{"num_hidden_layers": 9, "intermediate_size": 704, "hidden_act": "swiglu", "norm": "rmsnorm", "norm_place": "pre", "positions": "rope", "rope_theta": 2530.0, "init_std_qkv": 0.0275, "init_std_up": 0.0275, "init_std_down": 0.0, "max_seq_len": 384, "doc_mask": true}
Each number is 128 + 24 x the weight over its row's rms, rounded and kept within 0 to 255. Layers, rows and columns count from 0. The size above them is the row's rms in percent of the matrix's.

# layer 3 attention output, 256x256, rms 0.147, rows 163-216, columns 0-127
size [ 96  98  98 100  95 111 106  92 100  93 102  94 102 164  92  99 100 104 117  91  95  89 101  97 100 100  97 101  93  92  99 103  94 109 147  90 107  88 102  97 103 108 101 104  99  97 100 134 103 112 100  97  99 105]
[[126 102 148 123 135 111 109 143 118 154  95 124 120 107 113 112 128 145 101 119  89 109 115 156 117  78 125 112  99 151 106 169 160 101 120 157 134  92 108 157 111 135 126 113 162 151 118  99 149 154 146 110 119 139 127 151 147 128 150 154 136 108 135 137 158 109 120 153 130 127  98 121 106 102  73 111 102 125 113  89 121 147 130  85 141 100 138 118 173 158 167 121 132 134 127 107 127 121 171  91 118 158 119 124 131 157 109  88 126 103  83 142 137 148 110 157 127 108 171 107 166 108 123 162 170 144 158 149]
 [146 128 112 143 135  78 113 156  90 118 151 133 131 118 121 106 118 140 106 132 133 131 106 104 138 110 117 124 109 118 120  82 115  88 136 116 109 115 120 118 139 148 102 171  96 142 126 115 146  88 109 122 109 108 111 175  96 130 120 144 162  94 121 107 138 141 173 118 158 127  70 134 117 128 146 102 150 118 100 151 123 169 138 138 145 141 108 110 127 151 103 107 138 176 120 119 118 152 146 156 116 117 124 119 108 116  90 125 112 145 122 130 119 150 205 126 112 162  85 135 142 163 117 142  92 133 122 130]
 [139 129 162 106 166 136 120 142 132 114 132 123 138 111 146 116 135 130 137 140 125  86 156 123 118 103 140 104 148 112 139 132 152  90 109 121 122 122 143 162 152 126 119 106 141 107 130 121  95 162  96 100 121 122 105 152 116 143 153 116 114 109 125 125 113 139 128 110 152  89 143 133 130 118 117 124 173 173 168 173 104 163 136 137 117 111 122  80 112 113 122 111 146 122 119 108 165 124 141  92 160  95 134 118  79  84 119 149 106  65 145 169 168 138 150  97 129 158 101 140 100 117 150 143 154 163 144 177]
 [161 126 182  80 106  75 143 162 185 115 124 161 156 120 164 136  97 125 154 103 134 128 124 113 105 166 118 139 128 143 101 137 128 141 137  97 149 116 147 124 110 151 103 149 105 155 114 133 136 133 113 112 148 113 134 147  93 169 113 181 141 157  81 130 105 138 167  81 106 133 128  82 150  83 125 138 147  89  99 138 174 166 120  88 181 125  99 161 139 160  79 130 145 127 165 113 144 109 125 155 147 177 120  88 164 133  97 110 116 128 113 127  95 149 162 132 154 133 175 147 101 114  95  77  97 134 133 170]
 [133 172 163  95 107  70 138 128 129 131 133 113 124 139 120 105 175  91 110 113 153 134 148  74 118 154 189 138 129 144 147  96 134 145 136 111  77  97 170  95 115  99 179 130  98 135  85 170 102 139 167 108 156 102 108 109 136 114 118 149  83 170  99 149 157  84 102 129 125 125 124 135 132  40 112 125 129 110  79 144 134 171 168 130 133  94 126 117 112 130 116 125 139 116 142 115 160 118 145 133 140 100 107 122 101 116 137 117 111  89 161 130 158 139 165 150 176 139 134 107 156 181 104 148 150 121 119 155]
 [ 84 126 187  88 132 106 159 122 129 131 152 123 121 115 142 125 147 130 118 115 142 143 144 122 138 188  94  95 146 134 196 126 158 159 167 145 147 174 122 128 120 109 151 119  80 156 103 129 112 107 158 146 155 159 141 123 153 115 137 175 133 137 107 152 118  94 154 159 132 121 104  73 123 100 121  89 147 160 140 152 100 141 133 138 138 160 168 102  91 115 134 161  97  76  98 114 154 120 158 102 120 131  99 150 150 122 114 126 123 137 150 128 169 141 121 109 106  92  87  96 155 176 150  82 101  95 117 116]
 [117 116 113  87 136 128 112 153  92 131 162 126 155  95 152 137 142 119 126 118 129 112 125 153 108 136 128 130  99  83 118 167 158  93 139 136 136 162 159 134 162 139 137 126 130 149 118 116 127 195 141 136 116 197 106 145 120 147  73 149 131 137 119 154 151 173 119 107 130 104 138 103 157  97 104  98 121 161 142 142 122 131 112 129 121 134 107 101 158 105 105  62 192 143 136 114 110  87 112 108 165 117  97 154 137 123 139 143 154 104 145 126 146 154 123 145 126  90 104 111 124 154 150 102 124 132 165 139]
 [153 142 136 126 135  80 133 112  60 127 164 156 138 130 118 124  96 127 181  92 168 162  97 147 130 118 106 134 105 142 136 150 120 157 101  91 171 129 137 124 132 146 144 102 123 157 115 127 120 122 158 110 147 141 122 140 159 156 132 131 140 165 159 140 127 126  76 112 157 128 154 117 150 151  84 136 146 207 133 152 135 127 128 189  78  99 145 136 115 141 117 112 150 153  87 131 115 151 117 144 162 156 134 119 109 118 163 102 120 108  97 103 139 126 156 116  90 121 118 170 119 138  89 139 123 116 143  91]
 [150 150 115 122 140 145 101 125 154 162 110 120 164 110 127 137 132 143 107 119 126 129 124 143 125 138 141 120 129 131 115 133 104 139 174 112 111 144 104 130 161 175 123 147 149 102  94 124 118 156 115 123 178 121 126 171  93  75 110  69 107 181 142 163 138 162 123  99 102 129  77 161 111 152 176 122 157 100 154 105 151 111 146 143 137 118 103  99 124 106 142 183 189  73  86 150 174 141 101 173 133 116 165 114 120 140 109 122 139 126 109 115 122 118 179 128 133  85 136 124 123 134 115 160 129  68  90 118]
 [139  94 154 183 111 129 103 120 118 156 115 125 150 151 143 105 138 169 116  94 100 149 134 151 120 124  90 100 140 111 112 112 127  93 133 128 187 158 124 141 119 145 149 110 136 140 131 102 126 152 106 110 145 122 140 132 106 138 131 134 138 108 143 128 140 126 136  97 170 128  96 114  97 141 150 145  86 105 124  99 149 125 110 184 118 135 158 113  98 137 135 121 119 177 102 151 144 142 129 127 152 151 143  77 126 126  79 129 197 126  83 158 100 127 134 161 128 161 104  85 136 115 136 166 143 171 121 131]
 [119 128 156 115 109  96 179 130 109 116 111 176 154  87 123 150 121 132 137 189 158 141 155 142  99 142 128  89 118 139 131 157 114 115 121 118 112  99 118 150  94 133  99 176 141 112 120 131  78 109 131  91 122  95 149  98 118 119 125 142  93 118 108 169 102  86 120 113 136 153 173  71  87 142 131 117 146 108 102 139 107 117 125 116 105  79 119 105 184 141 126 184 146 116 162 194 129 114 136 140 127 135 155 115  90 117 120  94 140  86 151 112 150 164 125 111 129 150 146 168 151 124 186  86 112 126 159 118]
 [142  84 131 139 157 144 103 126  71  98 149 166 114 100 164 131 141 135 134 143 101 133 173 102 106 133 117  85 132 188 161 137 145 146 120 168  95 111 140 156 142 136 124 123 145 106 103 124 106 149 129 112 122 122 133 183 133 132 113 152 130 124 118 127 123 164 121 131 150 120 103 126 111 143  81 145  97 106 102 148  67 152 101  74 140 117 115 135 125 130 134 127 143  83 125 154 158 120 101 125 108 113 123 110 124 122 172 127 130 170 115 124 139 128 148 107  82 160  67 144 136 101 155 109 127 125 127  88]
 [125 136 132 167 135 113 152 116 132 182 164 163 132 165 142 109 165 108 146 138 137 183 110 139 142 173 174 117 154 152 126 140 112 123 165  82 124 119 107 113 147 114 143 111 147 114  96 110 108 147 145 177 130 124 121 132 124 121 145 102 116 138 153  94 138 166 166 173  99 145 132 123 145 130 128  86 146 144 157 139 143  96 141  99 154  89 116 105 111 121  97 133 128 145 140 138 134 116 128 143 158 188 172 191 140 118 109 127  68 149 114 126 175 100 120  90 151 101 126  91 125 116 149 123 163 112  85 104]
 [112 103 101 104 127 150 127 151 129  92  72 158 158 139 140 115 119 120 130  91 146 136 158 138 134 156 153 132 143 167  94 119 130 151 166 111 129 120 113 105 150 112 132 119 145 140 100 119 115 121  86 112 122 122 116 175 146 162 121 103 111 144 144 136 119  76 154  66 164 134 124 153 148 114 102 137 137 162  79 130 125 158 135 156 153  91 142 156 108 148 139 137 177 113 120  79 138 104  88  98 136 144 105 118 199  72 139 141 128 173 159 110 115 151 120  93 131 137  94 160 138 125 109 128 122 165 162 172]
 [145 177 152 138 145 143 146 113  72 140 112 106 171 115 147 134 134 155 103 116  78 120 158  61  84 146 124  88 119 153  76 107 116 106 156 109 108 137 109 127 100 144 140 139 100 129 100  96 124 172 123 137 131 122 135 135  92 123 117 175 108 129 109 104 113 168  98 111 135 123 117 141 136 158 115 125 117 152 133 175 169 136 129 184 163  96 143 131 147  91 142 136 142 143 163 151 132 139 122 121 101 101 120 142 140 113 135 115 167 114 163  90 147 161 107  86 129 133 138 105 132 159  97 115 137 139 136 136]
 [113 155 110 152 134 150 111 126 164 151 105 110 169 143 116 125 116 128  81 147 150 122 118 148  95 144 129 123 139 107 145  98 154 156 141  71 132 162 162 111 103 148 138 155 137  79  98 103 107 150  92 112 112 134 137 118 133 131 136 125 109 181 107 149 102 142 121 195 108 111 150 122 145  92 106 141 141 106 151 145 137 138 156 138 118 126 136 189 121 134  90 113 133 156 104 152 101 129 114 159 149 182 111 107 171 146 152 134 113 144 114 123 130 117 125 134 136 150  79 147 111 149 146  97 116 160 127  95]
 [168 113 124 153 125 103 150 133 120 112  79  72 139 142 146 150 152 137 174  99 130 170 153 105  92 113 119 149 145  98 143 106 172 151 109 123  98  92 142 132 124  86 106  91 110 120 119  90 109 108 146  94 138 116 107 131  70 113  96 133 128 162 138 163  98 177 128  47 131 145 136 132  81 135 126 135 137 146 133 143 153 117 106 122 108 140  95 145 129 152 105 136 151 141 149  90  61 119 150 167  95 147 113 143 171 136 101 113 147 120 122 132 130 141 109 168  96 112 112  83 153 148 127 141 135  89 131  95]
 [135 125 114 129 109 127 118 114 103 123 144  97 125 161 103 130 149 137 109 120  94 142 149  79 122 164 107 115 109 107 124 147 132 149 142 104 135 144 138 137 113 140 105 107 149 119 117 144  82 136 123 135 116 124 119 104 126 152 111 136 145 136 135 118 202  60 137  96 145 152  97 136 166 155 149 120 177 155 162 147 150 130 116 115 136 100  97 106 149 101 159 135  85 143 102 125 112 143  81 119  97 144 194 156 126 127  89 127 113 129 125 152 113 135 123 117  93 167 115 159 137 132 129 142 113 122 134 154]
 [122 123 137 116  87 127 143 120 151 116 152 129 135 187  97 107 137  67  80 114 109 127  93 125 101  94 139 117 132 149  95 122 137  73 133 109 126 118 124 102 129 104 137 130  84 135 141  65 100 127 136 166 135  98 140 129 143 120 102 138 127 151 129 115 149 157 138 105  93 128  86 109 126 115 119 151 163 102 175 120 104 118 160 149 146 143 143 138 126 118 104 117  81 115  97 142  99 123 127 108 101 139  95 126 132  95  93 107 122 119 130 126 145 117 149  99  98 194 127 131 128 159 126 107 127  98 160 113]
 [147 179 140  97 152 128 146 125 116 162 146 119 151 116 126 119 129 161 148 160 142  83 127 160 126 161 136 141 160 146 197 109 137 148 110 143  76 150 113 147 132 119 145 138 116  99 139 120 115 125 132 152 132 109 109 146 102 121 139 113 146 115 113 122 119 129 118 154 146 111  83 106 162 123 120 103 107 140 113 120  98  89 152 121  86 170 139 104  93 143 107 165 151 171 105 173 159 130 163 125 120 119 126 119 136 121 128 110 138 156 180 110 133 164 127  88 130 175 173 160 186 165 131 145 147 151 144 161]
 [147 106 166 145 103 100 157 115 132 130 105 155 106 150 102 157 112 129 124 111 123 161 154 159 136  99 131 193 142 119 152 154 173 138 101 113 149 114 124 183 104 127  83 118 117 149 151 184 136 111 164 101 125 135 115 142 176 164 148 123  97 114 152 114 111 110 149 122 162 133  95 149 141 102 109 129 121 119  96 141 120 103 126 147  87 108  94 113 122  98 163  97 110 108  85 142 115 165 150 145 117 125 129  94 146 117 142 148 125 148 122 164 122 124 118 161 126  98 109 125 165  77 109 138 112 139 142 144]
 [173 140 138 119 121 137 184 147 127 108 170 119 156 107 121 118 124 129 177  61 155 147 161 119 141 112 141 124 183 101 143 135  88 104 116 105 138 104 113 154 125 157 170 166 134 113  83 146 125 154 112 146 127 115 114 112 148 150 169 119 106 108  95 116  85  82 119 166 178 120 152 142 103 164 113 142  66 127 117  94  93  98 123 171 115 126 156  74 164 135 104 158 116 161 141  99 121 128 126 118 175 191 136 111  87 145 153 118 129  81 186 161 136 132 135 125 109 129 152 113 139 111 149 113 110 131 179 114]
 [125 161 136  86 151  90 121 150 169 111 137 113 103 136  60 167 148 130  76 146 128 139 122 145 140 128 120 125 127 171  97 124 180  85 104 149 110 148 149 132 112 157 137 118 106 107 108  59 151 133 132 107  98 132 120 146 154  79  72 130 101 145 127 131  95 116 117 173  89 140 118 175  99 162 117 136 153 128 108 130 115 165 149 100 121 102 109 113 140 110 182 117 142 136 108 122  93 126 172 110 146 107 109 108 110 141 133 143 125 125 111 142 132  76 119  68  97 130 131 138  88 130 177  97 137 177 150  87]
 [130 169 117 137 122 115 143 110 116 132 165  76 131 108 155 119  97 109 160 143 132 175 101 114 162 120 153 122 119 133 112 139 127 147 151  97 129 181 143 141 172 108  99 161 103 111 160 123 102 119 123 159 169 111 171 110  77  56 102 117 128 116 155 137 142 119 147 150 127 126 112 173 135 124 138 170  67 153 141 123 121 142 139 149 143 155 134 184 108 147 134  90 133  88 146 156 156 108 118 138 161 110 110 118  99 120 123 124 123 133 138 114 130 146 117 110 132 192  69 103 135 144 132 158  98 158 122 114]
 [ 96  97 121 140 140  97 133 165 146  96 150  97 111 132 144 140 116 146  76 120 108  91 152 162 117 147 148 115 137  70 132 144 161 128 143 108 125 134  79 151 140 101 124 126 147 178 136 132 135 137 146 118 121 161 109  92 142 110 161 101 137  94 143  98 121 106 104  76 153 145 112 128 119 156 153 136 103 123 136 122 196 140 173 167 163 116 106  73  89 103  93 168 142 140  93 119 129 145 147 145 125  73 148 151  84 147 134 152 138 128 103 143 103 125  94 111 133 169 166 157  72 104 139 114 175 149 103 121]
 [ 70 152 126 114 122 114 125 132  75  95 147 133 114 132 128 133 129 108 180 104 150 146 126 120 102 105 133 147 207 153 142 140 141 160 140 133 105 145 124 145 167  92 171  88 128 132 122 129  83  89 166 104  88 121 114 152 114 108 125 131 123 124 110 137 130 146 130 166 113 135 124 144  97 102 165 137 160 119 103 159  87 109 121 146 113 145 115 151 128 145  97 151 116 101 143 138  87 106 120 126  96 152 143 116 140 105  96 172 134 149 165 167 137 145 127 118 145 112 118 126 154  95 110 200 135 100 151 133]
 [ 83  95 153 131 134 135 114 156 142  99  89 123 135 158 120 139 126 134 122 148 144 152 135 142 142 124 142 127 104 128 117 158  93 188 101 115 155 159 137 122 123 150 172 111 160 154 116 162 145 127 105 134 124 130  84 159 118 116 112 111 107 132 155 122 122 133 126 171 154 114 151  97 131 156 109 109 111 116 133 108 123 211 113 104 126 101 107 130 139  79 130 107 111 125 176 137  84 124 182 106 134 114 111 145 146 114  93 116 113 145 157 124 135 110 144 127  84 146 115 146 115  88 114 186 138 144  90 126]
 [106 114 141 148 151 155 137 112 125 122  77 113  88  94 137 159 133 139  91 136 138 132  99 166 112 127 108 181 116 128 120 134  97  64 140 120 134 143  96 111 123 105 113  98 125 116 116 106  99 107 111 171 136 144 103 122 113 129 156 112 177 124 107 158 151 170 125 155 115 122 112 103 139  90 126 150 155 162  98  84 154 142 122 137 164 139 105 121 165 129 199 142 104 115 154 119 154 117 110  96 148 156 155 104 116 153 131  70  92 137 156 127 141 137 162 159 134  99 163 128  90 104 128 135  87 111 130 146]
 [128 111  99 101 119 122 105 134  86 139 105  82 130 102 159 162 107 148 120 121 123 159 163 126 145 107 170 171 119 145 145  86 140  85 136 142 127 123 149 106 114 109 164 115 136 140 154 128 122 124 126 136 145 124  94 133 111 157 167 192 103 125 140 139 136 121 113 131 198 154 133 127 143 129 126 127 135 140 123 150 151 121 143 112 101 103 109 110 148 113 109 118 143 111 111 130  87 161 102 104  96 191  95 140 146 150 107 146 139 135 164  91 141 127  88 125 114 131 145 112  92 109 138 104 124 136 105 131]
 [127  80  91 118 126  96 175 120 150 142 123 123 153 128 135 116 145 103 123 165 122 130 120 131 154 136 191 125 136 177  91 104 112 104 128 141 139  79 131 138 140 135 155 113 102 136  90 140 142 161  88 142  89  89 109  93 132 116  93 104 151 123 112 119 130 110 141 109 125 134 108 153 151 141 135  99 126 107 117 149 101  94 109 143  87 144 131 129 142 104  76 120 140 104 145 143 120 109 126 137 123 124 104 128 122 110 170 137 139 149 146 128 131 109 171 145 151 140 135 133 121 132 144 171 129 114 147 114]
 [124 131  94 108  96 132 123 150  73 149 126 135 145 101 135 111 137 124  80 150 191 107 146 133 116 154 138 138 129 162 143 156 113 194 157 158 122 158 129 180 114 125 142 139 168 133 109 103 140 131 120 118 128 101 171 134 115  96 129 123 127 159  97 116 133 152 141 156 119 142 146 124 177 132 116 137 108 147 120 109 125 104 118 164 102 144 131 127 172 126  89  95 144 128 110 127 155  86 146 151 180 106  54 102 130 138 142 130  79 141  88 134 155 149 117 111 153 136 121 121 165 135 117 171 137 139 114 111]
 [106 124  61  91 169 101 139 100 107 204 120  98 103 144 119 131 105  98 144 131 144 125 148 100 147 139 107 152 101 142 117  67 100 124 152 122 127 159 149 175 126 131  82 168 134  93 141 115 151 201 158 137 117 160 134  95 139 126  92 126 139 142 113 141 158 132 133 161 101 141 128 157 102 125  99 148 153 134 151 135 155 133  94 130 160 142 104 157 116 118 127 138 151 186  96 134 114 160 149 135 104 148 166  69 117 133 142 131 115 169 129 145 136 116 142 168  83 142 109 106 124 157 128 168 142  71 133 130]
 [126  97 162 104 152 200 129 130 110 130 117 120 142 115 113 127 107 149 140 134 111 129 126 162 150 118 114 155  98 129 147 116 157 169 132 134 128 125 126 166 101 102  93 142 157 109 140 119 123 116 109 190 152 146 148 128 118 107 117 133 121 128 118 131 127 112  88 143 130 114 123 134 177 159 143 131 116 159 107 145 136 165 105 150 137 113 122 124 114 129 111 152 133 133  89 145  82 119 162 103  99 179 152 127 142 125 112 156 136 128 148 110 140 102  89 144 125 159 137  89 126 136 127 178 121 143 116 159]
 [105 140 117 145 124  94 157 137 159 162  88 156 122 123 139 162 141 116  87 115 118 120 110 117 132 137 121 137 128 104  93 128 120 113 106 133  93 142 112  83 152 125 117 141 114 173 163 142  97 145  95 130 140 126 111 110 125  93 107 150 117 109 122 143 115 138 134 116 132 127 155 113 130  77 154 146  99 131 148  90 137 148 107 110 146 128  76  96 173 123 128 119 137 145 150 115 138 169 213 109 129 152 117 135 150 112 136 137  87 126 105 146 197 118 131 166 152  91 167 114 158  99 130 151 141 124 143 109]
 [117 119  94 143 148 111 115 118 109 132 124 142 133 130 113 149 129 112 117 122 153 113 162 153 152 125  94 113 142 146 134  85 151  92 116 139 122  89  94 196 122 123 106 133  99 114 111  95 151 156 130 150 122 133 134 165 143  96 160 151 142 134 172 153  92 103 103 102 159 187  95 172 104 165 127 123 127 145 114 175 155 160 136 128 110 129 159 138  95 122 104 153 119 146 123 104 139 136  91 105 125 125 115 101 143 112 111  66 165 143 135 106 159 164  99  97 150 130 127 133 142 142 114  90 146 146 122 153]
 [115  93 148  83  54 149 132 106 102 136 102 127 142 118 143 148 116 108 107 130 108 128  94 153 127 103 117 212 162 124 138 117 143 103 122 102  95 109 138 164 116 126 148 131 139 134 170 108 110 135 134 175 141  83 127 126 172 119 176 120 120 125 148 141 111 148 106 133 165 107 137 111 116 122 119 135 146 143 148 126 120  85 110 102 134 136 145 117 149 132 123 104 160 125 105  72 187 131 136 103 114 179 166 146 139 122  95 110 110 130 113 135 125 101 113 150 126 147 117 160 107 110  91 129 118 169 158  85]
 [ 81 137 128 129 114 127 209 104 100 137 133 128 136 108 100 152 134 161 145 112 141  76 175 134 143 154 191 125 104 125 127 143 132 124 128 118 136 106 128 107 116 134 156 126 128 139 109 136 131  87 118 106 119 154 114 144 103 130 132 145 128 162 130 104 141 153  67 144 118 126 112 109 115  80 102 144 109  73 108 115  96 115 154 167 148 143 125 155 108 127 112 126 162 163  81 130 133 174  54 147 116 121 138 156 123  78 140  88 118  91 173 131 126 106 155 123 161  95  95 118 135 110 147  92 160 100 108 107]
 [123 163 161 101  85 197 111 120 149 145 159 102 139  95 106  99 112 102 134 133  96 155 127  96 151 100 114 143 115 159 177 104 107 138 118 132 136 147 114 111 128 118 103 123 122 185  86 111 133 155  76 163 120  73 133 200 168 140 104 110 126 146 159 134 120 158 182 153 114 142 119 122  83 125  53 178 112 118 125 144 137 136 100 121 158 122 130 146 108 129 109 135 124 106 101 126 112  88 128 105 131 130 153 133 177 122 175 142 185 141 136 144 150 113 151 138 159 128 128  89 145 132 131 115 141 150  72 147]
 [122 102 109 110 124 157 137 121 127 145 130 119  90 143 134 136  98 125 125 141 122 132 143 168 134 133 159 105 138 133 131 164 141  86 112 134  89 117 128  96 112 127 167 134  94 161 126 130 103 120 129 123 122 128 152 116 167 103 142 119 119 104 141 131 109 139 134 119 153 174 138  96 145 125 112 136 135 130 123 122  91 168 113 114 169 146  97 108  87 112 129 140 130 106 113 120 122 174 155 100 150 139 138 134  80 115 104 135 177 149 158 145 102 133 144  79  97 119 123 139  86  95 154 126 130 132 104 136]
 [117 128 114 121 113  66 100 129 118 131 147 116 190  93 100 104 169 172 122 118 174 134 175 118 123 147 161  82 181 135 120 134 142 152 101 142 100 147 103 120 127 127  97 127 117  99 135 118 135 114  60 135 122 120 114 120 128 156 111  89 116 113 133 122 132 134 151 150  92 165  91 152 140 125  78 158 135 133 109 118  99 130 104  86 120 106 148 103 152 131  83 114 162 130 112 155 131 148 164 190 132 117 146 128 106 130 129 123 148 155  98  99 128 176 109 125 166  86  54 154 115  87  97  82 148 138 125 144]
 [146 111 152 101 116  98 153 101  95 135  94 154 111 119 111 155 156 137 110 121 146 108 113 107 170 108 196 112 110 159 118 168 147 116 126 132 126  79 114 108 132 123 150 128 135 184  73 149  86 131 151 110 100 136 139 157 117 136 121  99  94 150 121 115 101 152 136 134  59 102 114 148 148 138 132 123 144  66 127 171 131 127 132 102 128 113 148 126 110 131 109 129 184 137 130  79 118 127 136  97 164 143 128 125 175 138 122  90 127 101 118 106 143 118 150 100  91 113 125 123 113  67 128 139 160 116 141 142]
 [122 131 108 133  85  75 107 129 101 152  80 117 122 104  98  97 121 107 158 118 100 144  87 144 150  88 125 143 126 107 136 122 139 137 100 176 166 146 110 118 142  94 111 135 137 110 144 109 121 144 151 121 118 137 183 142 105 118 150 133  99 129 129 201 129 106 105 106 143 147 135 119 150 115 190 123 149 104 160 147 140 177  82 128 138 145 154 106 141 146 124 120 140 114 137 101 142 104 129 108 137 117 113 149 126 174 138 145 105 128 114 104 133 120 146 150 126 142 119 116 115 138 156  93 107 147 108  91]
 [101 152 169 130 113 150 109 154 124 109 122 154 121  88 100 132 116 135 124 142 119 110 105  83 112  83 144 145 137 123 107 129  79 122  94 136 150 132 122  76 112  99 105 120 123 128 123 114 123 148  98 129 109 162 136 134 143 136 133 139 147  89 158 132 184 106 127 125 151  68 102  98 122 112 166  92 135 179 123 126 172 136 135 124 132  98 166 149 138 110 144 129 175  85 146 163 196 140 143 148 168  92 122 116 144 144 147 113 124  81 132 179 117 126 124 149 142 152 168 103  85 182 162  85 149 140  81 154]
 [116 138 111 167 113 155 100 144 118 131 140 126 100 146 126 110  76 121 162 122 139 104  98 134  75 164 117 112 127  98 127 107  93 127 132 169 176 110 138 121 164 126  99 163  71 132 143  82 128 114 112 162 108 153 128 108  90 145 136 179 146 122 111 128 169 110 161 112 156 136 136 138 144 120  95 117 139 110 134 160 152 165  69  71 140 152  99 126 141 116 136 146 121 136 150 179 123  95 102 122 129 125 127 150 116 126 118 125 121 131 115 129 113 159 104 126 122 141 147 133 110 142 116 122 107 131  70 156]
 [115 112 123 108 131 130  95 117 165 142 121 185  94 121 154 132  85 109 134 118 136 117 166 132 161 116 148 113 141 117 157 136 107 137 123 154 112 124 170 114 111 143 130 130 132 138 125 128 135 125 147 115 154  92 117 131 125 112 125 127 131 122 117 121 142 136 119 124 115  90 183 180 148 116 127 120 134 107 114  88 141 169 144 122  96 110 120 142 145 148 139 152 125 115  96 126 158 149  96 114 120  58  61 158 133  95 117 168 117 161 144 128 114 134 119 104 127 152 155 120 141 152  94 119 116 141 104 158]
 [130 157 130 107 154 119 146 149 185 109 123  99 169 115 147 137 114 143 143 128  93 100 144 120 137 143 152 119 107 135  81 110 140  86 141 134 127  82 111 115 152 146  78 116 133 108 104 109 125 147  76  93  94 117 109 137 124 118 101 184 113 107 136 168 130 127  94  85 114 189 128 153 149 109  94 131  95 106 129 117 141  99 103 136 182  90 108 168 103  68  84 113 155 128 128 133 152 159 101 131 114 126 121 138 144 157 128 143 175 127 136 131 152 146 130  85  86 134 139  91 105 116 107 150  99 139  99  79]
 [137 178 116  73 123 131 114 173 152 121 158 138  92 122  86 135  71 147 134 138 161 133 107 157 127 110 114 148 118  96 100 139 143 133  92 126 142 140 120 143 104 142 120 117 121 108 130 122 143 112 127 100 155 125 159 120 123 108 107 142 173 138 169 147 112  89 127 144 104 120  92 115 159 150 150 151 164 127 137 142 165 174 134 111 109 157 114 156 153 163 119 107 158 132 128 139 105 138 124 103 171  84 133 133 113  96 132 121 133 191 128 119 136 106 151  96 127  78 103 146 175 105 156 148 127 163 164  74]
 [127 138 155 116 137 128 129 109 121 105  99 123 116 119 141 136 161 122 166 134 125 136 132 145 125 147 130 120 174  89 119 139 107 128 122  96 125 107 161 114 164 144 126 128  98 154 110 141 132 118 158 107  91 180 134 134 126 118 121 121 163 103 146 157 161 136 138 121 103  63 153 119 156 168 116 166 109 125 177 124 108 191 154 102 144 125 149 105 123 173 102  65 104 153 166  99  94  91 118 140 112 121 120 112 150 122 161 145 136 127 187 150 125 106 114 139 138  63  98  99 140  70 132  86 146 130  86 147]
 [ 86 153 130 128 160  97 108 144 126 151 137 130 100 117 148 131 139 150 127 171 124 140 139  94 110  95 155 117 121 127 118 113 161 101 135 145 115 155 152  70  91 134 115 137 106 143 108 128  97 132 123 137 108 140 103  84 132 116  96 111 126 122 114 118 177 118  98 105 160 148 144 130 118 114 150 131 127 132 140  62 118 128 105 151 172 180  86 138 113 101 133 112 126 102 145 183 104 154 108 115 122 130  98 152 114  80 118  94  83 142 147  92 115 118 137 130  89 101 166 159 107 105  96 151  76 149 176  88]
 [164  96 118 147 150 153  85 122 124 157 137  92  86 121 127 174 129 130  80 116 106 129 128 153 131  67 103 179 122 106 117 107  92 139 114 118 137 127 154 142 100  93  79 103 112  92 154 145  95 103 153 161 144 143 113 158 188 150 138 118  90 135 148 102 140 138 185  98 120  95 106 109 132 105  90 148 152 100 160 106 125 122 156 203 130 137 133 117 138 112 138 107 154 112 162 124 139  92 119 172 164  86 129 105 125 149 152 142 139 125 136 160 157 157 142 146 116 107 120 150  94  93 139 112 152 137 113 150]
 [142 134 110  81 137 126  93 136 126 123 185 101 117 138 176 112 130 143 128 130 103 126 170 158 126 154 102 158 134 185 137  92 125 120 108 123 119 154 151  88 143 116 132  93 127 123 144  86 144 143 125  90 138 172 107 112 129 106 137 144 124 113 133 165 138 107 115 138 128  92 119 114 112 141 111 119 159 115 135 151 149 123 105 134 115  97  95  82 117 112 125  97 183 110 122 138  78 139 147 106 136  75 138 146 125 119 103 105  84 147 145 158 114 146 116 124  87 135 137 150 100 171 125 123 136 136 127 140]
 [130 159 166 123 144 111 108  96 113 111  83 112 161 135 181 111 128 116  95 120  82 137 138 136 127 126 105 101 139 108 147 111 166 112  86 159 136 106 130 140 110 121 147 131 114 165 145 143 150  79 116 104 141 144 158 144 129 100  90 162  76  99 121 128 133 134 120  90  74 101 150 152 113 129 124 165 132 110 170 124  87 130 148 144 129 146  89  75 136 113 156 112 123 111 125 136 100 125 137 111 127 103 107 167  86 131 128 127 155 135 146 100 131 108 164 111  95 144 128 155 160 135 152  98 157 105 139 148]
 [105 150  96  77 136 144 153 134 136 131 157 170 115 122 138 174 154 142 128 136 191 118 120 173 115 155 124 137  96 120 141 132 154 135 163 131 144 142 130 142 124 145  96 102 108 144 142 119 137 127 162 127 119 149  97 125 139 103 120  99 135 130 124  97 103 158 141  93 103  93 121 152 118 114 150  95 156 106 145 156  96  91 128 113 123 121 105 123 127 129 116 164 126 109 112 103 121 102  91 100  83 118 116 102 146 104 129 106 151 122 103 138 141 133 129 133  98 162 128 108  77 137 183 128 128 118  91 102]
 [118 121 149 157 167 136 163 123 111 125 119 138 161 106 142 131  83 146 122 141 110 162 128 141 150 140 157 124 138 100 145 107 134 108 170 133  84 150 130 123 143 101 120 110 142 125 157  77 140  93 174 103 149 101 152 111 125 139 114 140 137 129 150 126 144 125 145 111 101 148 107 108 147 142 126 129 149 120 121 149 132 196 133 162 160 104 160 143 122 138 169 149 157 152 147 122 142 180  79  65 175  99 145  54 101 124 123 150  96 121 118 110  96  97 142 208  65 158 135  98  84 144 108 114 150 106 152  92]]